Each number is 500 + 40 x the weight over the matrix's rms, rounded and kept within 0 to 999. Layers, rows and columns count from 0. Numbers have three digits each.

# down: layer 8 MLP down (transposed), 1792x448, rms 0.0442, rows 1590-1664, columns 224-279
# gate: layer 8 MLP gate, 1792x448, rms 0.0519, rows 1591-1665, columns 224-279
# up: layer 8 MLP up, 1792x448, rms 0.0461, rows 1591-1665, columns 224-279
down1590:543393489505506542492549445519522514440499506497506549495494499488512457474476461521470464530510428515491490480512474517551509492499440535519541498439495521516518463463
gate1591:469465535510468510502536504462555509555403445506471504491510500517538430486491497489519505562453521510512493507537504463477539451519534488481411522537492437552454441488
up1591:480483491501592473520473486538532556478513504501515453530493489491524481482504511487470518521505449474465483490454522502514482519531548467494547481458535468508510503487
down1591:541504519529496479518522461501539483519506561420484486518624478495476641518559455532467517549507482477447526508472510481537524490503565476508466526522483494493479460502
gate1592:508519482466521532510536548502528469485499527490453484476508486509439498485530531500525537494477419571554502541429479461536519437506455438494567546449575493458521509498
up1592:484534472463490396528564436520480513534516479475513532512558504510462508463449505452502516495514503514490448489517521558447534564514531539497442540470495441533502564508
down1592:478453512450427541515462504463493455530478474494405477541527389450439530468445513451543542517503526492497518512440509550473483511507499551544441502484433495510534531468
gate1593:464460531487490445423460596449494525515475544461469496471518539591499518575555514506488436569554548514496458476510418490505476496481529494399522501492526484483474453492
up1593:472483489468515591496464519522409570479483542428480504544519534483562435587490506494460476471536504467449480497521509548497505493433521559455460467592468511525487496548
down1593:582491528430518509463575506502526499467584505515549498512555515496480587429519535491527497497476538477484507511483441470511463467532499533549466476476522455544500409542
gate1594:502533528519472550440556572504504461538556453479476542533486555533538446515528488503547530510525500524491470491547500537533493579507466395459481530469519508497462486428
up1594:489581520540534429462529570535537495529501508520505518593525474502528570500409502518438458485441540500522497451552474569508499540487501419526514494536515527511524493578
down1594:524491458461512429586433572516569544525472496465486499601500501517509474491452535531490531552480506527516457516531519489554463483499508465533513554463444566501491473486
gate1595:447504463415482475455541573517498550502473492449516544550546470521498457456583579478493474510585573458496456536508470554566534499493461435448563602479473510462526475532
up1595:556407441521530507475438419449594586438448402468492494514460517551503457565545520499452456523488507505474441475480484446517491465516582480574459537520521559549532578515
down1595:428463545499534506489521546466462460449496497502531492464491556484519483600496487573470545514521471534415514505445532488552557571478498480541576553498516544514456539536
gate1596:474455530490462500479493457467541477488488532399446548488487535495553442490512510540463480479530470546545424568492534520501498555560441427490458484553513462531485538477
up1596:503495517454528426548459477505561523545417478416490444529504506549524543451501491550396484497492418546521518475428510482507437493552495537469450433582422507516424485481
down1596:464454473527460535471469508471474503521466441487501454515456567484434565516476520575492477496488486498541533509518499448532537438543475577516488524525448531511456535518
gate1597:508510521499483481498541505474556537417551467448516522555531485539567462495559504531448452453435521461469476460494467507574464536465450503543532505538433533508524528568
up1597:482598470460514426495470502507469474540445520514501503531458554490487522481539590398472457480557513510554532504513468534474517510509465471453468478498516549426529489514
down1597:507458468478523481484470485533472548415502498445456471589548519551482389534498493511476459504515539458558487498441423515545505562525494542507549496524481463521552554485
gate1598:498560526475520495471493478546535507507459521445441504457496464468432470457474480513460531540576461467470501548450578461528470460449434528458505447500498426504529489453
up1598:538528486526462490496469488485455436481487521505516517505574459467376498554448516458525466453481460539534506465499478531471479527479548473524534412487525488534557506582
down1598:568572550451523459550446480532516508544466555385512489509558498510529523458518554409479476528516458527488599456533551513478517588475519505502490524472439474389467496476
gate1599:490527472546475500502588493510509525483462452446416484519545487559515431534465482446514494523549506523519466508486554547541542497495459460477463494472474506498474567466
up1599:497497495440432488541473460499533493494462503516436464424495491531419442545432526497463520527516453550452497499522466488527518540510493467506493479510568490495431438549
down1599:472449519553594549491495496510510485491493461502485504513479462445496487539492484418509502537507494525456501517533458479494526518491551418469445496530493559559517554517
gate1600:451461463448468506508513494519456514451469547466511480551579483516464463530445492516547449473483550508533511498562476506478533510514549493524536518558474535417534573496
up1600:473530571495517558522530569509538466504435496530490452519553520500470582540433542490520540425493452500497569510458627484513526526465502468491555574516512539490488490582
down1600:494481520444459485540372511564497457549570520574555447492509434503535497498500562494487460528494582493497508474480519450492418525507534444463497420526517550440497555457
gate1601:462518478414498500464501588511455517554447483420467532490490496513512422514548430595518510460471493447574526551502500523556526506501539461501494493468493487441540468488
up1601:482472559587498519528543507476567550447473466526517565522454530469519486444473526500414544518595540508427527465507546467459465517517384569491520557424520428509496453514
down1601:499506498530433491516511523484509506528463448504507553485368520471457192505485498506537496518505548471528495478536562539570470504531500514530507466503497501486549481494
gate1602:478485541500509487485520495409521472502481553470474573553569509519503531427507460552567421477502484425525469513485546508481515456461474462507469514474467549538462468519
up1602:456483568527460438526497561549547549442453524497579451479508461545541510511491559471482433527479503463499470505474510491463564550510540498455498452399483486459515479505
down1602:529622570496556590428520460499453506519538577490519524521489505504481509518495486565520426547491508546479590551495418484466484616549554470511480466472495503448547510525
gate1603:457496470482439514507473506529556524545502484457497538450507512479565507514518444553518474535530545474516512483452489467568385514492470549464445548488486516501478520413
up1603:501532488513548477538486492503538560567501459534510502463573428487474481472524525458522483486498471545529528537470474473510519540531513462434575520530514499490550503434
down1603:494485484466563449477393499565500475496558452458505549565531538451439560492501500506540455520429484483505553543496503535408497483503490539506581501548526529501506505518
gate1604:483497428451490547510540540437475465442466465476468547512487459512510480516509584528556469548525532419530516592562426549532471479532477502477479504478525422510513515456
up1604:490525459464484565482569472480571506495462492437525496587457502547605513541485518483479543501527506467538513501514534481498480453557450515529526522382491546532482568491
down1604:521460542476492462517512404439475476436531452490463529512541497478512483458483462513427543451516479551491474538481480465540440541523516530500480547485432511539511552607
gate1605:489496456465437534471519533539497445542489538522472495487499523533472437520503469529427528507518503491508534488586502542515527546493482494491480559498529491515505398496
up1605:507515481482493613488473494534531512476441560474443430445493521517483513541510512425471430504459469510514454510518462513519468460486475534463458501534497461464521469479
down1605:484478487494474447463498512569477490545493464542560509491381561465483553514530503534532503502540502554491527558528434523537510522511481534497510557582518481563430515546
gate1606:410514484478479551603515440523573445522495561466503527491501439573515418478537480496573487514466502499530418503527439465513551497506444455433461505481477472478536497564
up1606:467520503537518464504522476497551453510526503445486516492612556533520522469513586490527405486558526406460542489530460523466560506515451412482584537412513409480473474507
down1606:469514463532464494491550567553520512553492495525552549564509523536490395484505459506520498412462491455527436497524515514441425515466536439536456478501472557505504461545
gate1607:472493469507467502502537473522452482524517499445473518470529506563511481541491510464514497444521546461572476583470522581517574461433479446471482617518499495548559522499
up1607:484514492612527558423424427485512499573460503525557471457590483487477543564537403494443558482497474497582460522537479431475511476477512512458456505475528515477460497429
down1607:470439471530463509461577458615524490436554440478534507502476553469475421490524501452495469461494519519530519502467505515470614473483514503452510565486454550508509504477
gate1608:465502488545512474507502569497536565592501509554533520519511508490524465492467422452471530554520526475540449466506498446509494516542479458455532554449503454436461518491
up1608:475503555498516504504476447522509551539464486482530495502491501546483506487544516463458507440550528509506492577472516520495491410516530502534496553501484457511505535443
down1608:487477506486507484464498533525492493487500464483544498504391498502488233474480511494494497497462509495526537493494493464494524488500523508530453464518464497493475529505
gate1609:412463496509452459417501556446459488562506478465477635509494517465529479444519522525472502482570543488459533482491507529516529478459497459499503562523497495496503462492
up1609:529529512493490421485520544475534477489399510523523476446538485518449534582529447505501476470461441473519445539504513515501529480409531554489450488478515472501475565466
down1609:470475521546477502482557530552486501438570523487485480543349502485504327486483498529516473456510492457466511480481458501441540502493500455502462488534495503541520500492
gate1610:460555429417504535526493456538467509464450573502435514491485509469452501539466506474472484486455558468524435545459522559524568446485470542499532480503572468484410415444
up1610:492514534460505466453487497507530502515453540455472495547538475499503448421537531385373473511573516494497517525497491494534475497490466504519461488451491475499429535467
down1610:515480463426512525496467477464501495450439466455447546464500580522517484442450563524439501480520492523573450518557454551506461533492531535515485480459546495517558497516
gate1611:438593463485494496434495623492478564570598504477468508546517480508528502550451506476546531465511555450560537470530502492506512512514472490433516522435499463486488481447
up1611:516532565501556483547538412470568503499497542498479479455388500523506496467429514536420477388549471465507486479525441563509433506466464504451517481488471531514496565537
down1611:397511503503462516472538528493564538544434433547483505581478550539524353499464472507526471466493490411597461497497473456453465507514510504479509533490434512504501516518
gate1612:512534529539544492562491534448490502555474478493479568513436492543480480502455443524439533405520470476550500498511497453518527502485447499526516506442512482430461525457
up1612:495424408435408506470496473526484466444490439514547438512516521537485435506549568513553483618509502501423509555517485555555495541502561494440426512538471566526546494541
down1612:504493510559489514512465504508502509511501468553507489489458486495493176488508484489498513497501494498512502459497491499509496500495499494527497494508489483474497500486
gate1613:516544420483441391518568561452463465509552472440472497520561415497508546513490596490471499505525535429500505510541493460550455496485460430491488488566536522413561482537
up1613:484554508554449458504504490508491514466454486469487536490431477518561484533480576600537464443460487484483532491529546526507412464493470480472561525522469517463448502549
down1613:451525450510523435496477501506500598524560528516515431477415493516497523433507463577466494547513493454532547465508434482508470430544519519545485519470423531522547514465
gate1614:443508423491468463551482478545459499458503452490463498546525462505440531459536563492450427478518527457514397461537470555587447476522485554445464498524567445480621410476
up1614:471420569529516463528534554517503506541507554502460539441428565529577469512467481467452540386482483437505500490528648494447495523536506530583522576530495444507486542507
down1614:543532476536480565507483490504511506469541460569542490526498483445455465458525514486506444557459513452512449498476579491488461465482544474450486518529483487535539517504
gate1615:491518444482530506487571559428438545576454507477510504570570544444526574431532465482553547434524564468540494521576455471564480477501504512475512560486513537484517537521
up1615:540488496543503536521512575500513439556480622513568471494565491540468505451513382441455569479520497426485529456487477574593550449464610466509518538473540495499464541513
down1615:522475481533450541400489477452510479489519474491535473448561505475467540509482494450474514529439508473474428486467558451547500512514450481459484425452540505557494501521
gate1616:449418497476519496510503560425497543512496493437514508492455441545489446472530411536453460459475457496494455529465490509477530434446499497500453577565541472494434489483
up1616:494512477452485473466506512546517495540476481511496483483517478450454517546424549521500505460425543493573498501486473479486522547560456494537501441534495497485505536483
down1616:524465500501531509549511530514510526445541478554504502485449611496488442483540532481509468588466458544545473527492471470477511413498557515516534515497543549523545492504
gate1617:449507473517490499478542477525529596543444470446426559497528515495453477477421455549374522475552532461487441530553518509530539543423398529527508532464510474494436446488
up1617:493545533520491540507455541488519519470542562512524541487433488506436514525564552551479526481539492538494552488470478513505532453511522466482508474511477528498522520547
down1617:454527519526465499528530498552508488496470438559469499479524531527460360518508492520442505558510483560476460420470488558499481518489480473539454506449558515490509401564
gate1618:437529410491546451583488482520540551575492525490507542501565555495456483578482540542439478518520524515578504502487497446540498547439495459507519531523497513464465524517
up1618:469461566579497445476488562503518547472503500508560477524502496494514499454446496566436504532515474532424496512498514479441451520461481447509467512519521516506477481510
down1618:493579558423500485486527507523475467490479370484550500529389539460468374534451543492544474557458481560469531523484514506523502505542554490476426466560516463551498532519
gate1619:476511491484522560467487464537560511482492466499442525541477566490439454546434489516524470488475525525535413522522509482520553578500438555493441486561485500444491480557
up1619:494465500487514568543513478535438498520485499493463499447532505595508482516486485469452422412515497505457507482550592452444478484478510485527396577507524549514497503524
down1619:457479426497519485520507541465466449434533518528456527463502520514555551479404521571556420481573516507508456507505535480532512492502498484466471475544503474511439490508
gate1620:485507459500422544503505484496522472487532424498529467545534531550443458511564504504483492517505496458486476540504453498537560522492483542433436593422495503553533530441
up1620:565475479504491529469468501467505535649530517462453521445563549491448539445434456412482530531495533552488504547540495531547512501485568519582521530513546483490522496547
down1620:491568468434558525515553556528526480506439457511536526483541501481480478535520476511467483480452541503412536474497555481484488530508545564500457580509470507482538491531
gate1621:450499537424470444493524490432435448513530470542474569471498473502450457510476452395488447478498517496479503594477508505531490432507488462472540443494489506502486549497
up1621:504582570460495456498532471465451498531522564488416565523446487468553464361444452528479483429573570525546569515518541535489463496456479477525515447492526468473451537558
down1621:501519556549469418484494440511476491587467462527511489452501500461479459483497536437532440452459553486551485510497476528472513552525504503505482540476519494564442583550
gate1622:488474479424494468488467460458517505455536497534455470554516531505496566532487509497506461501466453504555551572524460493538453545470501519464466455425536478498575558577
up1622:492506528523502472584492544582552579622466599436599491520509596476505536479502505424444564512562467440543477520487589471527537483526426456530584501527516514431466434460
down1622:469553522503527463555516493557481488501546477525525495507464529490478436429420501461501553492488403466480614499518567487550467478491517445568532509522514483456486566554
gate1623:524532619508512545550570616502525575492502497485456449499511448603510513540528426534484458456548508436517515496482504495498469548456530459510458463556487511532558477520
up1623:498469448509519523459540482496461538483526485503458529495469462509501444451471473458462456481450532454521475519446521538473483482511502528542525539510532498510518512446
down1623:543530453584452484551493462437494460531489556503507412585432494425463476536567548460547438517471578495560440532566484625509509468467446424488500483503462491538476465535
gate1624:451554517488522494578495537430522494500459532454414524511519433476511529490544452539531502516524562455508462539498452550546485470421479493464456507548467475473478471537
up1624:521560441440444467640460453506516453564505544552488506504525522490546532561463496487455454494487542524551511511473483506442429523443481550477544526460497505543500502546
down1624:508571557514543498527458480552524469541460507464528475505460496571534507471470558507439565452554474520425435518525413515503503528516514491508460457508482432522489497534
gate1625:456488475572494498504477586516501565532500528484505475517590506577537521484506455520492428427577522455530531483551445511581519449465484537474482476488498454544469564571
up1625:490493472552474491561556536461532459414520448529538509471543514556519434537492549528499485507457454543503481498494495471474491509511529522478445479507515471509481513501
down1625:541466502433502521572511533527468495547494539490455517484552546491461610500505595511461527489533477505505528515530476475476555499514519606563482488471550501500492541525
gate1626:478483522443446451498495593476471472550468517464428495514547432571518496495456488472515438511500468412515501470505446481508501492471525476524419467555470552504507508485
up1626:465454539498515463517451554469511432466515574497477503526495468504444504512463471477541483469527575481491510501502485460523533445538550520454529488527516489513467465530
down1626:485413517587440487492555465467493526518480459460528434531542397529536483453547525497464496498440519506483489548486467514495473507503486504554527566500466548558540433590
gate1627:425559492473480554573556630531478513541551490484395596494515568556464482518455549539481520510458503440534462571518510508473513428541530413401538507465520532540450484491
up1627:513478529495512450456445498487491528465471523503542431551520448440491519509551414525502469461508534514516498573517414515543561507422500446501518468526468522524520466563
down1627:395495474487476493484560464522467427454471475520486504476413486535581532501474554495445473471501564407510461410526573556466493514472448456482468537462493508465603544533
gate1628:488529492404492451521499435519527512579440390454529531509516538449537498450515581550510483476568475489523482553491540543521457525448512482553490495553437512493510535526
up1628:502506507506544510512538483515523562537444461483461486427518469488521491541530587510547499525451438524519491527502489546506564512531568491484434421568508524462568480513
down1628:556487417549504512491482484560507425510563591552475472498520481568464464530478484466540453506537449515503487476482406584496497479464496499413506516491513496544451571424
gate1629:486487544473462518467451550502552539429499551473521523539489481459489508518493456507546494494532468519484494545521527614565498529501496472476514490457515481400479440483
up1629:511443624542456490541512426468437486510575479499539549479440507440459530497534505351468448433531477435514473515463505503484477490531447544487594484453504496502497529511
down1629:493561536461414523511446546387483515550524474479516475534426567463520439507540483460473535535513507517487523488519523543485508457515537446556560481530532522621503516514
gate1630:427508487518525489511506526531451555488475453487460574509598555551550382503558522490436505461509490481504499563442490583534583468452461509441504587480487537497509581600
up1630:543514519519490480505565465527474434557486505565513483526475530476561479525553492526512493532428498493491476553552482494531535416515539503522480500501472538539476561549
down1630:545575511520527492435597451507577535543519582555474485519499461428528469540544446487572559533539520559494513495577478431501487505509520524531464469510479460443543501476
gate1631:479545501529544479504527459450447471486534499467436438503494468541546468551571523553493480484571501528486484517538511537487530457483527505483504501532458542489482534592
up1631:484501461493486525402519518496485466465511518460514530497559513530490458460521510420477502493543431466472536531494447540450525518491494460475504485459486484423566489424
down1631:489518485511520567442460539553483459477530554489466463513473538515460537449519523556444531555544422498479477470475485499522466474478409493526469493553440519483446527477
gate1632:441580443438514495435536505497521551535516458454534506489520471466457487478547581509480469511595557507525578500492414474475420527468496523494490520560535542419452506447
up1632:526492491504468474569428454490541484485492448566531478478503556438434525534523576582463496496517555530503506501484447506492500510598485548454507508592547472533474435496
down1632:495487548496548561519489458531468388505452461465493560543534492562472567489467529455492559485443515500502484470580464516484492500502521505496480516556509465515552523512
gate1633:469556473491501470559491564480466491572479519493439530511537459506468488499473523579509524547519553447551477528595507485570549533436519510548532460471542445507453462466
up1633:489526426416478470539489454465484480477592474442478481511524531525521522459524510533501547545512495456466471520487534478521545531477474519501541532516485515484513458515
down1633:511472494486431493569569520511557539476503523586478460514476532498426396516543486533480465522568441449551464587444517499411609450514481530514478485482490458550466526493
gate1634:474556521427499540492494632518530536466504468395458505505481419551505486507486498549464527389520573437536436522464528529533589479502425458390494531563478447503528480482
up1634:553524473625552501432548526500533502440440488492502467519473525464539533574512472511482554460479576476513467506501496480525517431536508412453601595501531532494537533510
down1634:538425525545502552557530479443503560504502494535548497562475571540498535403495496453546435473435508485579535525560447488435524510547444529527484433455490462528530493551
gate1635:488527470533489509535533571527452533512529446443424502542499576574526536439474526501443475466559489418434495441541510487549481582442508548482536517443464515466591487479
up1635:511447516544529541460511556457465513463450503460439506508543570464448465449458465533473514463493423471473533500536507500465560506488555506541535538493466599524519495545
down1635:491470534507525532489437557562543494462481479477426471545450520392439576519577510457454523543536476492437516481554563488495470486533576581470524519499455456519456428464
gate1636:493502551523497497443498482544533555545489487524513504513489546459420500484466525561465494502507472455521477545547430502474452576519485544500475473491460446511504541553
up1636:479490515534513581485497401506483477466457552460507464488489531518495512539480561548477572509480514509520494525567500464506476512553502555509504445454469446479513591571
down1636:485507478463476480537470522491546513491540480490483491457527489513500578559536503491515500489514457548489462530504525507582548518516503535508582546501469491565447501503
gate1637:469511568526477540525482456438495472531475495492490529501533456509469491475532456486552531457426517529483508484505565452537486490422442512490490476438507498500566445550
up1637:482553437463465506476474570493537443511500537499509450531491518494474514512528480487530519502520502525539525509530489472488466511554463484548503469546495476505465396580
down1637:535500560526507527505494522520481506466497539558505518538437489541524339419504467506508518449516488538526505466516526483461481466531518479559499545488538502505499512521
gate1638:475438467489459442485482552539530535447477506419462507519513440507460462510495472426495518484505529452531446594477458520545525490502547488471431534530511450405522561531
up1638:489562511504478497427492513567516486461454450545516442583460506585563543543497527484516481512502502408611438498546494543549511509464487541492512446517533546531558494518
down1638:495515470526505500506449485455459496522515412545519569571544464471514430575510523542482495573530518535559474531566610427478445494508423558505466495499525526424460537490
gate1639:507490487487533597569497433516522476565503449537513515547498499461518489579561538471550520461504502551504496541508473497589512554485502559476420521445475497495516486475
up1639:513514445550560558527574523461537469441542514469522513486502536526543481380478502576533479501449536490496628508467521534539489458459478508501404497592439394386508528421
down1639:538504480456505454558522502481489469515485486450545534504527511458537526516516485519485487552506568460508523501461476504601447464512532458482459513534511502508444558521
gate1640:494468538509496510561524474477442518505490517503499473525457555584503509493541513602502483513452519445585574478514500527501510478479452510458418526545474478545510445450
up1640:504507570548518491445462515494522551528500399550484527472505485491476502579448476504478500460499555510453520496519482492545464485502483533495415497505551508522501513520
down1640:452465499558435527554483519545497499565491482560552440551487512538459317490516505513454524527515483464501523547500513556521463531480498459477506483464516504491435519488
gate1641:492537534465477549510496517510540466442589519514516553481458575513473499422450527475478478428477489478542501520492499569448519385343498492523461554527480431537436490620
up1641:543473561432522440499489434554493411471516484535482516560462476506452553547582476481409436527399355455534503446392524567454484453537545502589641558452494520496462535538
down1641:501466470409569442534528556427468507531507412484529475486477528515526497463507523507488527546485552501500554553517528551518524452471581520515509470472455564502475525440
gate1642:478480494523493540506481491542525477471447530561467468481481581521490537534533480545487515519489486464485510544505498564545511464517531532420560496491441532502485543546
up1642:483497495509473474548517497458490511506541474515496506503515462486532485477566526446539511483481491504505538496394479499465520585502496516468484514530426544471508497429
down1642:538608486501428559434511540437498483471544523506482490516527494539534471445500428497540482497492497551527470534532511470545465524483496532511596507509548501557514535472
gate1643:478535486547514514489528541491527549517456487533533556539568501565522441550438530484519529442485452507511486519512477470573474540515474487458494538424498436513473577494
up1643:572511524505522503495474528430558511564550553592494534476489491530488540584466529409611593542461494523519530495483495435494473558548483577519546516414589500502510497442
down1643:534499492462523511508482496499490497496514523438521489470614491494491830494504509485484495503489488469509503512493485504489523529502508520478516516504527527523530471476
gate1644:504494474486526477483506577527508524467489498502464521557480456448523432517503439560478497503505486457492412449461522472572539515482469457517510508473505497548491431587
up1644:494481477456495411517437453503494513513531460521481434446559385489530475489527513526544499572459570510495423524445464440593515456496510478485469444526561412473486442495
down1644:539480466492500439530483449464533447518485592534533486495551516514493511508484520458408482509533478468468542493478466499505500493558501538491448451497525474507455504465
gate1645:456501526476505562507520568469539508522431482504432496474492476442543511503525530489527447441510552469540477481426478516546599529466443500441471541514418453514490495490
up1645:490389524487476487425458524497488489476557500551499436422511460543505464555457406453467547491542413508491476508456549599508514546455461449515569489514533521381462440486
down1645:449592462506571501476484473564450550461476485465432502531487539449447478522573553493516479585492514458460588438492484463539486467488453531505493509510540515498387517577
gate1646:450553480530537528517509476524539530539504461553512483490559548523458506445487502540521496494510543540501532478525461532549526478397488554498473482497474512473475472543
up1646:513563453535526621577489591517450572442501572448520486484550426561561466425506508467523488504499530516512482431505470467436433503463514502538580494484501440549541444530
down1646:518530433482510481486509512467502523559480512482497572463510447489418486498556470494534557534459494454525444510499514486584462497487476451482562512491490517563492413567
gate1647:488497556469576513544617497481512479531484498509547470489493476553508464463534540499506524404498563466495504478544415509536522427495490444437535541554510453468611482452
up1647:499480484517491513505458569543572519465525452508455508518561514448504499475451510526486473486477438489540437441495544480464521496476440507491458480404556470508465558531
down1647:500500531494448550508561513462535504490490519543506476513564454502491277484535538440501484443545534432469521450512449463497502484505523404510494519514514472484517463502
gate1648:485489542501474513509548540519551467549483510467502536453460566552488534485488538522540505493514572524467530492515591592506477436450512509479453505532438475469538514450
up1648:500461411502423479554511491506451484583505481411469453410519438524515522471515541533569442496534551532493444511530554515453543533502508495488492509484501457531447443466
down1648:572516460546470523496585512510510419509502474438498494465520481516543505516484486467492462459455521499517474498493498476466458503468513500473416493487514454479457527556
gate1649:459454477536440490414455485516522541522484511442497509515600563487429504448492560450517444515550473474489492579539530536501520506518487488549471494500488381543493550529
up1649:508542502507532430493529522476451479551490552515466481481511461491511500450440432451463506484488519464497582500495460511442548497450510495484608468516484465528539544493
down1649:543510484461384559561466481508472507537463466513391504523503472506478427446506441470452499464414463527520532447471504487488470469557545488531517411451480495491521472489
gate1650:463518540544532474456549603534481588507478467451488510513555483447550426504561494573446427531492478462504501474489471495548519474456388442464511499493447481494537518554
up1650:501523467523446459443539501471513542507466538522555505539557529479544431525535572533593503498420484569492509544565512524500503534518537456528494523553530526543510538519
down1650:475443525542422449512484551576524471566451513513552496481519554452555598470464492514496498457473484493495498535519462469539482458493501462512443493458509495531544497541
gate1651:505504498497484523508534547484484518515453489495494557514466522522527547453495522486411461502473476469502521549476517548524484488505498522437584489517443492468499532471
up1651:482559491491561484508383499504556540511543578535511539508481510487553488473532478510479484495471520532563459471496435568474446483556432485514505493556525419506492498498
down1651:498560517485499545514517466530483530549480534421511505514369482461515502494505515412512448442554458494531504465515476492565543511526451538515479512499500528528489527547
gate1652:473435492504462484510470505501449496458507470508516528460526502526556453498468438501510513501471547445548489550453560534545460493525438421481481455523497490487598492503
up1652:492415473531488502499466505415464432527498526436510531484483492546530505522503482535524519541514568514473560568537557466495506544475438514494468506468559536504555409508
down1652:564485504516528511446480499466517534506433567504532555519545479559462604443489525476519519509450462544503515445433464551457549545493400530438539537552550517474472507459
gate1653:459495553467565494479464498520502510464480469489481553470505479533485503408458487565484467419487504552447516461479544506527481492448490473466492440524447539437505570572
up1653:508479536551549571555493478476544543492482525524463471498463474556544508522449544550563465481429447458523479498483495427477485514502529566547495504544560465516550492515
down1653:542467514583475602537461491440495534533570487482416415465498533537491415550474451476527468477482531428567455482450455492537513471533555430544476486485538517490496472500
gate1654:446512507502457529484560573500528489497386487449505521498520477524462462448501578543542522562496426507549524458542470542556509492505458491503496523509509528502528594547
up1654:545480438440512478398491549448463436529445570531517550506505425518502505410420470538477503423486544457485531458532547563535445600535495471553477465479516456530443519444
down1654:491440509461511510552486478477491498480567441513513439479504426545546520446432437508465526471464451485492500422481482572543516524475592592447418545520496464517470536547
gate1655:422530505596473476529546540458514450464508451458489498478497517486508460493521530546465486527493436488567521528530442502534427503498500442457468525436492435547486505536
up1655:511454518475510492514466435452505442477490485494445496473540483504413557547451475521521463459554458453496490506473521509484570470450468419532530440520537500497494451534
down1655:452585510524461475468480508440513509482517491553539474532481519528536321504487482579515444485475468511524516545576472532527457423483523428553494436562490459545453501522
gate1656:469515544463493413481481539505522490455565474528470507483518494528461429533532474562455483522544596482455514502469437494535533500373448510542527521522521478469504526521
up1656:470475536522500503488477572481472444524525496542494503548476491570489499531497498393427426513534536456448454473436495509515484543498507503521495580500547441462524493541
down1656:522531462454531449523467519471483414493525510517495489483532554507441532579509521437449510451509486508498526488479465512529507434514550451545584474478556483472421590512
gate1657:461520410451440446544481506436456493474481421385504531511512449517429417511521542498523483515512544472516478546459500463526517454561506422461483546496515518452484497506
up1657:518538441443452541564468511500452487507453503413480444485492521516456491536518487538502544523507445467523451519441482503543463475470510445492540454491488515491465474414
down1657:516475574559532516512469482498499534511514549470507543496327550495501499516445437479517544532520465486522480490517521497515530518519438496496558486535529469488424533557
gate1658:438515579463491438499524589438470485464498448463485450542531527519512492489526456478532418472541491472558494524478505555471483496439473362512493549475502461530543528515
up1658:467462534402572474505452437560525501494527492472481515530434544437489507443492475513472548479460418485489508435462522505537466527506510490519547446491448530534448514506
down1658:508482494468506466478490478508476479531494446497533537514403561500505375483478508497490462486516498479519517531517477497477545484493497539560488535502414503504456543528
gate1659:445525490576528488433498613469502553519463532416516492530536478445507535441594531583521460507574524466514480482583420449542478485485474448447508481498447543432521459514
up1659:521463487515417578490476551513559490485470540476536479515497482480439458474483537592490514507495515460588479496482457436429598416462545514499472508453510576491498418497
down1659:535505575497454523512511529555526554463475491553426443467535470507475582502450517552533507572520462524580454581420542513531569487483545516544471460448565489565454509624
gate1660:460504522426493492537581438482546530472497506539482599517580506581431487498514554520512465515558537497509475570523498509474456523440457480461468472478502488500443438469
up1660:466483481498554464512514386502521509532424422492521493494449460415509428525443606523466474481496591480528496502498579416471494554548516534562574443520419538512547521565
down1660:521510424498512464460472503523487519484458536490499480537457513492486466553537519501535471453541510465496553461478445471430455523513503517584500495563451481555464532496
gate1661:474514430474445514559492476555561520523502533480522457476604484546452510544554425549549456506444502441504517560543464477510483546482527486469449527475517444491564506502
up1661:512509466514438489470503496554470506474482522517519510512478563384506515469470526469531515463522544526483486470453508550509504554558522495490507458487462529511519479481
down1661:502547444516526499490526530515539468425504518440475509551523490514527511513536523507482508490487454469474510510423459419479506398510474510574498504491544543564478459494
gate1662:485481443475502453554488491506520554577545533488513512496545547579537488511465609520492528520457531437461444541500467503557577500499459520439475503472513522505552464515
up1662:506502535501517542436476521450554507502461547569558492459500462505476497547488510464533562479483475502529509494471484405480520470493503504468536504505440474529464462503
down1662:476504480517454488513514464531469560551530451574495467492360532448496517517499550460429511510540543476504529485466507501491492466487451444524414518545409498488494546546
gate1663:501484518556461484511526535494551448487390526468426524521500449538524519545495538509527485498485523476469488478596531507510547543487497490522556470541476503534523552538
up1663:436530535442504481501487504470512508436500478565536499481515576535555482500499527397463485476488552459488522504476464512478516534485421510532514482451479457444509515477
down1663:500544449480528388508439556475499538532524496499444469468521488531528537534477559509565504562473493486497490466562485455459497575537505525512477546479500472504522452498
gate1664:449490437458492477520514521517459548581489485491457529520560474530489527450487463529459477508560526491536542574524579481494469539439454490488556525484503509497486508504
up1664:521549537546479530482517547532500479536504425458523480448435508563549441535486555560522509505493423519518454480560535469579509423460588544467432462492465604460541583511
down1664:430427465501476448456444558432524467480491574449555536447450515526472446494451483520549460475496458524498430443509433546531472539514552467515411500498511492547582516484
gate1665:486532559492454617406518507474492488561524516359429513505520563506472494541499570472545517459556478445503502492532486572520465473475444494451470520470539438462498424487
up1665:500622529552409505555494487457473439465503516476440538409465474475462433430451463537585496422513412564506531496407492557453443446457504499550458512531527554532454476514